Weights of a small transformer language model: capped logits.
Each number is 128 + 24 x the weight over its row's rms, rounded and kept within 0 to 255. Layers, rows and columns count from 0. The size above them is the row's rms in percent of the matrix's.

# layer 5 MLP up, 512x128, rms 0.0916, rows 391-403, columns 0-127
size [102  95 104 108  93 106  93  77 107  93  99  94  96]
[[106 151 120 130 131  74 162 136 134 110 106 119 150  84 145  85 164 115 131 133  99 161 164 157 128 112 140 123 100 166 123 132 124  93 123 148 131 141 122  99 108 133 155 160 128 105  94 133  82  83 151 102 165 129 129 159 107 115 144 131 108  82 133 162 123 133 130 131 100 106 124 176 115 164 127 114 128 129 118 157 123 137 113 133 196 130 139 131 129 114 119 157 110 129 108 107 102 114 141 172 143  78 150  91 147  72 139 102 122 131 152 176 147 155 126 151 110  86 162 145 101 124 109 130 135 114 136 163]
 [144 137 167  93 128 101 136 142 128 143 175 143  95 145  88 121 113 116 125 112 145 154 170 147 145 108 135 117 126 117 135  87 102 141 131 118  90 139 130 123 119  97 151 117  97 131 112  94 147 126 125 129 138  85 129 149 141  72  80 116 123 124 151 102 120  88 128 159 129 101 153 163 113 131 171 129 167 132 138 126 126 166 109  78  80 114 106 124  95  87 119 168 151 127 118 151 132 155 215 144 164 117 121 114 132 140 167 115 132 142 120 120 144 113 147 100 151 129 155  91 126 117 152 108 154 138 105 151]
 [ 60 120 108 129 125 113 148 118 134  75 125 112 130 163 105 159 143 113 149  96 132 111  86 144 159 110 147 135  91 119 128  90 137 169 163 135  94 121 152 124 118 113 159 163 107 100 120 103 131 148 133 129 123  96 124 153 116 118 162 110 119 102 130 121 140  89 116 115 119 162 125 129 138 105 111 144 170  64 141 154 153 106 154 132 139 107  96 106 130 150 118 140 173 117 120 130 147 102 133 143 188 104 118 142 124 177  90 137 106 136 135 146 183 103 140 113 185 160 130 159 117 132 149 138 151 120 145 112]
 [119 139 126 104 116  88 112 164 119 139 107 150 136 142 164 113 120 124 109 143  94 101 136 133 165  87 161 119 112 176 139 114 146 149 151 137 112 122  94 115 182 107 123 143  98 132 104 132 147  97  92 117 147  99 134 142 114 129 116  98 121 145 119 153 106 110 136 141  85 114 154 159 148 134 134 152 137  96  98 142 115 157 157 100 154 116  76 114 160 117 113 110  67 123 155 147 129 108 120 130 110 172 124  98  57 157 146 136 129 137 138 120 183 133 134 122 161 132 104 101 119 171 131  94  79 142 128 137]
 [102 153 154 118 176 135 160 161 102  64 116 159 144 157 142 186 124 102  95 160  83 135 132 152 120 138 119 178  89 129 143 142  90 168 119  91  92 158 111 148 120 100 161 105 127 140 124 102 114 116 141 100  91 156 114 126 119 124 171 126 133 115 136 115 105  96 143 127 120 152 124 111 173 128 122 138  73 154 124 144 129 114 133 129 125 115 106 152 154 117 139 130 175 152 120 105 115 134 142  88 126  70 134 128 155 130 144 132 113 121 111 136 167 131 123 146 150 107 133 117 156 102  79 106 135 148 147 127]
 [121 130 169 147  99 136  81 134 127 117 119 170 115 177 130 144 182  74 123 139 136 114 132 147 103 124 107 104 138  88 121  92 124 167 120 116 130  95  77 130 115 118 120  95 166 144 124 112 124 107  96 132 158 138 100  82 137 125 115 168 117 150 133 134  88  96 157 137 121 129 135 104 109 104 178 119 154 136 117 133  81 143 148 133 123 125 122 116 122 164 130 143  84  88 141 150 173  98 128 160 113 131 166 142 102 117 121 138 112  81 165 120 106 134 134 121 136 144 131  88 131 154 151 160 173 126 120 101]
 [143 118 126 142 107 108 104 140 101 123 139 156 144 108  95 144 100 130 140 118  86 119 123 157  58 166 126 139 159 130 109 149 122 154 131 115 124 106 115 115 117 130 172  83 149 160 133 114 106 140 110  97 145 133 115  92 146 105 133 126 141  73 165 147  86 105 137 108 102 124 118 139 127 105 175 156 120 141 111  99 112 111 128 122 125 148 137  90 112 145 107 101 117 143 139  56  98 130 115 109 131 139 122 130 167 173 117 134 128 111 144  89 119  97 174 182 148 126 123  90 143 131 150 125 169 116 103 171]
 [142 131 183 125 131 124 117  78 116 154 139 108 100 184  99  86 116 124 113 118  97 122 159 123 103 176 130 141  81  90 166 129  79  95 126 142 140 108 151 141  98 161 106 120  77 120 147 108  85 146 105 150 141 164 109 187 122 119 115 101 137 141 165 153 136 123 142 166 127 129 128 102 108 114 153 137 117 120 160 146 158 120 128 114 144 148 149 113 111 123 139  97 136 113 139 129 104 119 125 153 112 130 196 149 145 108 155 107 152 108 134 136 156 117 137  93 120 119 113 132 129 101 114 130 104 162 148  87]
 [109 121 147  97 147 120  93 120 108 154 158  95 118 125 136 117  88 153 127 141 126 156  83 130 149 164 141 163 123 113 111 111 136 125 100 133 137 126 137 138 168 130 127 134 159 126 111 122 112 112 132 129 119 106 132 136 139  86 168 161 127 166 158 118 112 106 152 153 100 157 170 103  90 144 142 143 120 155 119 104  89 100  95 142  99 170 121 159 163 142 133 131 155 123 113 121 122 125 143 179 183  97  95 109 171 136  84 137 136  78 148 107 129  99 129  47 105 117 148 124 127 130 117 108 125 148 107 108]
 [131 135 131 109 147 138 118 123 134 128  87 104 113 129 137 148 148 126 130  66 109 158 121 134  99 156 173 141 142 125  95 135  98 114 131  87  91 128 131 114  65 174 101 149 137 137 172 132 132 123 145 129  86 145 150 147 125 111  94 143  99 116 142 143 152 119 129 174 108 115 170 157 105 157 147 103 148  85 143  95 134 100 133 150 149 127 154 116 171 135 141 172 120 118 159 151 147 152 140 111 131  98 145 117 115 182 162 147 132 121 112 115 122 109 135 128 169 157 159 147 107 155 100 121  70 126 155 155]
 [164 146 183 139 172 138 141  93 112 121 164 122 133 155  88 124 144 108 113 133 103 122 119 142 116 145 120 147 129 145 166 100 165 165 142 130 105 131 148  98 145 153 151 122 154 153 144  90 108 145 145  94 147 100  82 146 104 154 109 118  99 124 139 123 141 124 146 135  81 174 121 132  96 147 146  92 114 154 111 108 127 107 122  74 130 138 125 125  88  81 132 157 168 136 155 141  96 136 108 108 143  76 104 108 104 134 150 128 124 154  87 164 135 134 149 163 126 139 170 127 103 126 110  89 128 159 153 132]
 [143 193 136  96 147 135 114 131 128 122 126 112  93 160  94 121 154 121 112 103 110 145 125 119 129 159 132 138  95 124 107 130 130  94 141 103 158 124 140 138 112 171 111 129 137 120 156 141 165 161 146 179 151 175 123 145 136 133 131 103 103 178 140 161 113 120 100 116 149 125 182 123 131  88 112 166 126 149 115  99  88 143  88 136  85 147 146 104 121 187 161  93 122 148 117 145 174  93 157 160 127 118 163 121 145 152 140 144 130 126 105 125 121 142 141 147 139 160 115 108 162 111 114 107 109  98 147  88]
 [146 123 109 131 124 130  70 136 146 141 132 140 127 100  90 120 130 174  92 111 116 149 135 115 110 132 147 143 132 134 111 109 110 136 138 115 139 110 120 136 124 110 135 128 151 141 156 127 128 114 138  72 112 148 100 151 142 103 162 128 176 113 112  92 153 147 147 114 130 125 109 171 125 101 118 135 136  59 114 102 124  82  68 102 141  99 142 128 150 166  92 103 164 115 123 142 100 114 135 157  85 136 108 116 158 174  92 127 108 102 143  86 204 131 136 124 149 109 141 103 114 134 152  98 147 110 150 145]]
# layer 5 MLP down (transposed), 512x128, rms 0.111, rows 391-402, columns 0-127
size [ 99 104 107 104 114 108 104  93 107  86  99 106]
[[181 184 136 111 122 137 158 161 118 104 128 109  97 146 148 165 113 133 151 128 127 115 119 166 123 142 105 133 162  75 115 136 140 132 148 149 117 147 112 155 108 152 105  82 142 167 122 108 117 185 116 122 127  96 167 160 149 119 128 164  96 145 129 140 184 122 124 141 104 116 138 125 121 116 121 125 145 137 122 164 118 112 118  97 115 130 129 121  97 181 166 143 146 139 134 114  88  78 150  87 113 108 114 137 141 105 102  85 109 166  94 135 103 124 126 166 173 146 108 135 141  96 132 143  88 130 136 120]
 [ 83  58 106 151 130 122  76 142  94  86  73 127 101 127 110 164 134 135 141 125 104 128 132 137  96 147 148 139 135 117 150 143 136 114 148 117  99  78 114 133 132  95 106 108  93 123 164 130 121 123 148  97 144 148 103 133 134 112 135 127 134 134 170 132  86 119 150 157 140 139 152 143 149 113 150 172 155 107 141 129 112 157 109 152 122 104 121 123 105 109 129 123 121 159 138  83 125 106  81 177 105  75 169 116 157 127 117 151 134 123 163 166 112 150 110 109 146 121 116 121 136 132 164 123 181 146 105 111]
 [174 139 135 119 118 129  99 131 114 100 125 164  67 131 136  94 130 149 111 125  93 101 160 115 132 128 138 105 137 107  93 166  84 111 140 121  92 112 133 145 104 125 102 103 152 120 134 116 111 117 146 106 149 133 125 108  79 143 113 135 138 158 184 120 127 122 143 162 159 116 106 102 157 111 101 139 108 137 147 133  98 180  99 104  98  93 101 159 120 100 145 106 133 113 170 143 112 143 130 102  84 163 160  79 108 112 108 121 143 152 114  93 116 121 109 126  82  99 110 104 130 124 117 126  80 150 131 167]
 [167 166  69 148 119 148 116 145 145 100 151 101 127 157 111 131  98 112  85 163 119 146 105 135 150 126 129 155 115  87 126  94 119 114 120  89 125 127 157 107 147 143 153 152  88 164 140 129 123 110 136 110 143  84 132  99 151 139 134 107 103 119 119 126 149 143 133 115  85 123 134 103 142 107 139 155  95 153 137 106 131 130 131 122 128 116 101  73 174 129 211  85 145 144 135 117 151 135 117 111 185 101 136 138 126 167 121 175 106 133 126 111 117 122 123 135  99 116 134 172 121 130 121 126 148 166  92 102]
 [152 155  92 115  98 104 121  88 119 101 167 107 105 139 140  97  99 123  88 125 136 168 173 126 156 109 131 141 156 122  98  76 143 145 117 145  69 111 146 112 163 172  80 168 120 135 124 117 139 108 122 115 137 137 109 143 136 105 141 142 159 161 115 134 187 149 143 163 156 143 137 156 132 109 117 119 171 138 139 118  98 148 109 160 130 107 129 106 101 130 153 117  99 154  94 135 127 125  98 165 140 130 133 120 124 147 144 180 139 137  95 135 108  81 148 100 108 146 121 149 131 116 105 130 157 157 169 117]
 [178 103 161 120 118 148 160  92 127 128 108 166 105 160 148  79 104 170 138 119 129 143  90 107 136 116  95 117 114 152 118 139 131 112 115 113 162 124 120 139 128  93 109 158 113 129 105  58 127 168 143 146 115  90 131 130 130 131 158 116 117 195 152 158 117  98 128 140  96 127 114 157 161 125 116 134 119 129 160  89 125 113 157 112 107  98  92 127 159 162 128 123 158  68 117 137 151 140 149 130 133 111 146 103 107 120 124  82 160 106 117 172 103 138  98 116 138 123 139 162 128 142 129 132 154 109 166 123]
 [149  99 134 166 141 126 115 105 135 137 158 156 147 126 152 160 154 127 101  64 121 121 152 123 150  65  99 118 148 178 108 129 149 123 137 101 127 152 129 165 134 113  50 157 125  88 129 146 112 111 116 113  94  96 141 132 116 139 114 141 122 104  95 119 146 131 125 114 138  88  86 139 180 125 110 107 138 129  77 133 136 122 152 146 133 124 129 112 118 126 115 130 162  82 115 148 137 167 167 104  85 150 123 152 126  95 175 115 138 139 126 178 140 116 121 139  84 151 141 148 127 114 127 114 133 112 155 120]
 [157 203 156 134 107 107 116 109  73 149  83  99 133 127 146 137 146 113 121 131 140 162 111  91  90 135  85 112 121 142 136 138 165 126  96 142 107  79 108 120 156 165 123 124 171  95 104 146 103 134 118  95  94  91 114 119 107 125 130 165 123 114 109 108 129 136 141 130 125 150  87 121 174 139 134 130 115  99 126 123 119 117  88 151 153 167 107  95 143 126 126 142  66 141 163 116 116 106  88 109 114 123  89 119 152 114 150 138 109 142 132 116 158 127 128 175 113 141 164 130 136 137 123 128 107 151 109  98]
 [100 160 139 133 160 104  58 145 128 147 155 131 117 115 145 109  95  93 106  95 131 101 123 146 135 139  90  94 140 141 132 181 115 123 108 158 106  99 106 167 138 165 149  99 176 146 116  87  99 166 151 135  83 133 112  75 120 142 127 124 133 142 143 163 132 148  84  97  91 139 143 140 170 124 143 118  97 124 122 130 109 184 120 112 138 136 152 167 123 142 116 163 104 112 123 128 141 119 130 158 101 136 151 164 130 100 124 160 159 113 120 118 107 129 139 155  76 117 119 132 153 131 110 135 116 114 127 147]
 [124 131  75 122  89 137 107 163 148 116 112  91  70  74 114  86 124 151 131 127  94 145 122 133 109 155 155 111 131 176 110 114 157 107 120 106 155 124 106 101 130  74 137 124 120  90 141 126 121 110 159 134 119 152 109 167 107 137 117 125 157 131 156 100 143 162 165 162 140 122 118 127 142 122  55 109 116 116 150 141 137 127 133 114 116 121 153 170 144 146  88 162 133 137 127 142  99 120 167  97 107 160  91 145  86 161 138 147 115 130 129 171 125 142 153 120 117 110 129 131 150 115 107 136 110 145 163 159]
 [133 158 137 137 120 137 115 139 103 129 134 109 122 129 130 157 114 137 113 130 113 147 134 136 102 122  92 140  81 181 129 139 131 133 123 119 168 124 134 159 154 160 112 151 119  94 132 161 131 109 130 144 147 145 142 171  75 131  77  97 123 159 122 103 115 131 122 155 145 116 147 144  94 122 123 147 137 113  85 133 133 107 122 185  90 111 109 140 129 102 153 120 120 127 143  91 107  78  93  84 162 182 105 111 161  90 148 144 112 153 117 115 147 104 141 141 155 170 120 116 159 105 135  87 152 195 113 117]
 [137 115 158 131  90 133 106 134 114  93 127 180 158 100 131  85 132 131 122 113 120 118 126  97 120 129 110  87 125 148 134 196 108 158 182 137 152 141 121 183 120 122 126 175 120 141 111  95 134 126 115 101  97 149 111 141 127 112 143 121 118 121 151  85 138 104 132 182 160 117  99 143 101 137  83 122 134  82 137 151 164 131 144 153 118  98 152 105 128 117 143  93 135 121 135  86 129 123 170 109  97 131 138 147 135 140 150  94  93 148 131 123 119 122  88 159 110  83 139 129 117 122 144 166 146 180 121 129]]